Weights of a small transformer language model.
Training: 140M tokens, 4819 steps.
Each number is 500 + 40 x the weight over its row's rms, rounded and kept within 0 to 999. Layers, rows and columns count from 0. Numbers have three digits each. The size before them is the row's rms in percent of the matrix's.

# layer 2 attention query, 128x128, rms 0.0711, rows 0-21, columns 0-127
055:508518503588541490407518494526477545493449542478508495497506460492540454482554490526484540499452544520542493444498425503483535566478502576481587507503477467441500537552514519522538447411484512554409431494535519510540476521544459443507516492503491433478528536568506629545512557500490529498546556493504478488550472486512571540478465536500579465529493541521484528577532463577497507519519
123:530482436482468523521494518549484443433492548484534513509451583492468496523525468517465505528456427539544476536517460523476481490511505475465463513465390564542414528419487477553448530457547527567527508434470534494540510477509502468556545479474507511489482510535424505506491535508534518490478446569494533550537538589567462553490485501415547469519535446584480578524483517513449525477570
091:511433488480453493550456468455511502523456494479539473460547516531491484527483482472542493500492513468434506436484497536534519537448478530503405439452550539494468455509476473376500487520484562507525450532547451475439473563528508510511483511449507502544561455458557520512583490469491468535543515502503439411539435466532481501511503469610433540488484407519509533467491437421498506514431
080:456467523500496458504495552488488499436595521487471532520470516527567519507529499538505463547548469521479445602475543462519541471412492554517531501469489569523461490519520463539523478533533462452599535457438558482521576519519581452431546520459461521493469498537479581488540523495499427489488518519562545504548538489510516504510480511522440514426534492551421482469525553508557426456547
089:450584502440515495506473523545519564542492518528485468478573457516481506541462523485520508470516551493520535489535534530488531501480526534547551524542506462475561473508494538460522423450474489438539471533474497529432491505457499519493474550484485506488438498474518506539492411476483551460572510520448498460545545510365520499435556547374587389486460505498496482503472456561480521492459
085:479518569432488483567512461440461480496538527497520542510507468505504437483577439451491517596500447528468516560529535439502480506553503447474534564464467481485549512515507467470562518553483459465505534497491448576506469401529492574464536511492473513540474476488489513468589494546456526520462487478520548501415463492522537470499429563509473584441469487490474407487522494566494497564452
094:436513508530497459513596508491534478541461438503500530584535429571551444544488490522467525472471477452544548451519509549503538446509421527559493546476511517494488563519556515483615459425443481492472480529491434544568454530417450533516476567490533511472454512485529477488546503496516547542527502495449458456445508411501503481453462544535448529490512512537526493517498502568501532535446
089:564533492474493517473532518500467500498486463444473459561497452444480508618483535486559556541503533452447504481519517497509495465504513493543626517521526542584495476517526613475508489556451441493481534537540491531455482465460483506504364485572525468481492484527483423493438519512508525554487522461561536467510482478475511463523489451495457486445512572435552439507541487538509504535464
090:499493450585498482512520531479443486474433523566508497461492522524515463486473467533377475536524467574503558490493547476437419490500498538520514547502468622423419496522479494519561496522457524568476535503457502471528440449604517459527479548515483494477469514495484487535550545550476459392505480544429506493468490481542486474464537538459511506517582471493486529517459508525530544478471
095:441584455494552540523464439491506490500544506527525532464515467511477464515411476547467503549499520473506476496486518393507491510521520472497470482539431471544486593428494479566487515516481527568545595532542536475489466542481461527576486484563488584530491544538481544490539419491504506445523585514484541501440501501467504536487477561493453510454482534496493467510492463418521512381471
100:490530559501540477422419552538493470498509553513469460490483508539532565527515482535462461490505481518526469555574484532522407519480478405436514491509462459440442568439483511493483528491465511452535543558493494451419516513500471447551525527507448546485525533458477465525573546504479424559522524547464523556411455508504433442546584526489483478464477488515485519452517439458484488552485
096:507459445472469539515572496441516521502550526502490452479463504450571463481490486485538473430555558564550606527497560483522587495517510553525448527448516511546518519457492505540465438459490528438494466481529475532417462448529541474526549570552488537510478557418466463517511535491477431501504509453481453441480477495485497511570551554508427536549463501516452446507526462524493432446527
100:517453433538491485491523468482537414536492542463489510578507526447537506482447581496497497541506503483535463515466437487564589544466497529502546548482466542468497454464551417561473539494529542475474476466513560508501501490537575430538486509496528549545414531549460491519524575532506557492539459522511467515419526478532451479388434548450559479486509471555534538494536523520497471516545
095:528524476441494510543393451500507462494475471464585475569539473516464461487538508504568546431505478419570541451490517490509541526508524479548518462424537531483472555469478523461454488488523569452534491453509482456536542570452488424518489556389507479518546547548509524535539486491466439516513537551473490485502525571566473442573486487511509546484537598515519507523489539508466469479499
104:513499498596484501459475509570512524473542537537448442458614509500508462553410462483472440558510596433480565503459420468454481488541521530470485516482455467475472525465462554474472479521562541473487491486501533444481537564502509460566521512493517499558516453533488548506516483566476503497452508550443531482559517483501483481550531552544512588451605557463478509489507500549493533506506
087:525492595542495587514543499486480492561467585486534454525468453556507482473538504498536521506552495469538490526471581478470453505507596536552540476578480381458540438481554494490542498489553464504459469511500490435538477535492521509455542491527580517488511497502514546492488546461438452536469524451508509439507438454494482537521426529510514541505525506581444550487484554527592480486476
063:450479562500536496543466541544528581550513516532579454534487469493471498472446505548484537449536552558434512504431560488508507484500542532547548510463490502437522420556572458522550556509486472451534462498472452484586478484559542480533488492525544438498478474481496491517518494468443462471531528519484516479537478519540455554508484507557545515491489622531419520563433547564569521496489
114:532481461488504485477458526545508428450556563478516518448460574578474484510561468544466499545524422514503495599491506494526468534483486462470445506476436535482440563484496472576478487486481511532506517463481534474514526492506489440467597471478491476496492591513470486514487532505480486496468524534562512592565503518519458546505510552416554506435591446587469524490531510546487503441565
103:523467516464500588521503518517577533505493516511501484535543533534470520422470530593524514432493498549470454474421479464439492462486488449471481545501509489546490462559546548511534596499519483435527537486517457507520443548534521437515477421492541423510442539537492484561474501475469522484547473473442477525595454530570507486498518492555453503439565510546487568470454463511494475413529
096:528503524462472478411505524522479428506454474515503452524514486542398528534491517493492500450514527481567536492536505574531529509507481511528462523506631502453503488477534489423583514517422446472514419556572554560471444511518513451497431485487386501507445549468541550446484475461500469597452514499456521463546473441511533537505517503522505525508470531514533499562485513503513471478516
110:475457493488536503537642440493510511538495442450495566490546452532530517541480503448518527480562507478503474461549533490475509511469494482475517485525565493426554574510445466457468474552469448446509505487554475493521455524486545532432552527569483476549509545567507418538495530473479514463436536491454473448464497443525505473447509434523457521535495515505496470357508462483525468462457
101:487472519452488494514493519497511488493519503420492498560489533463463493518452508496537494565477529455604516536471445413502433494514539443578439484540506493515517529409482456501519495490492510528464479468551507500580540530546480455458456544402484441439458552552506473535523520473452475468524450447440561491438509484510522530529464455582429557489499418570453473483458467465464510484524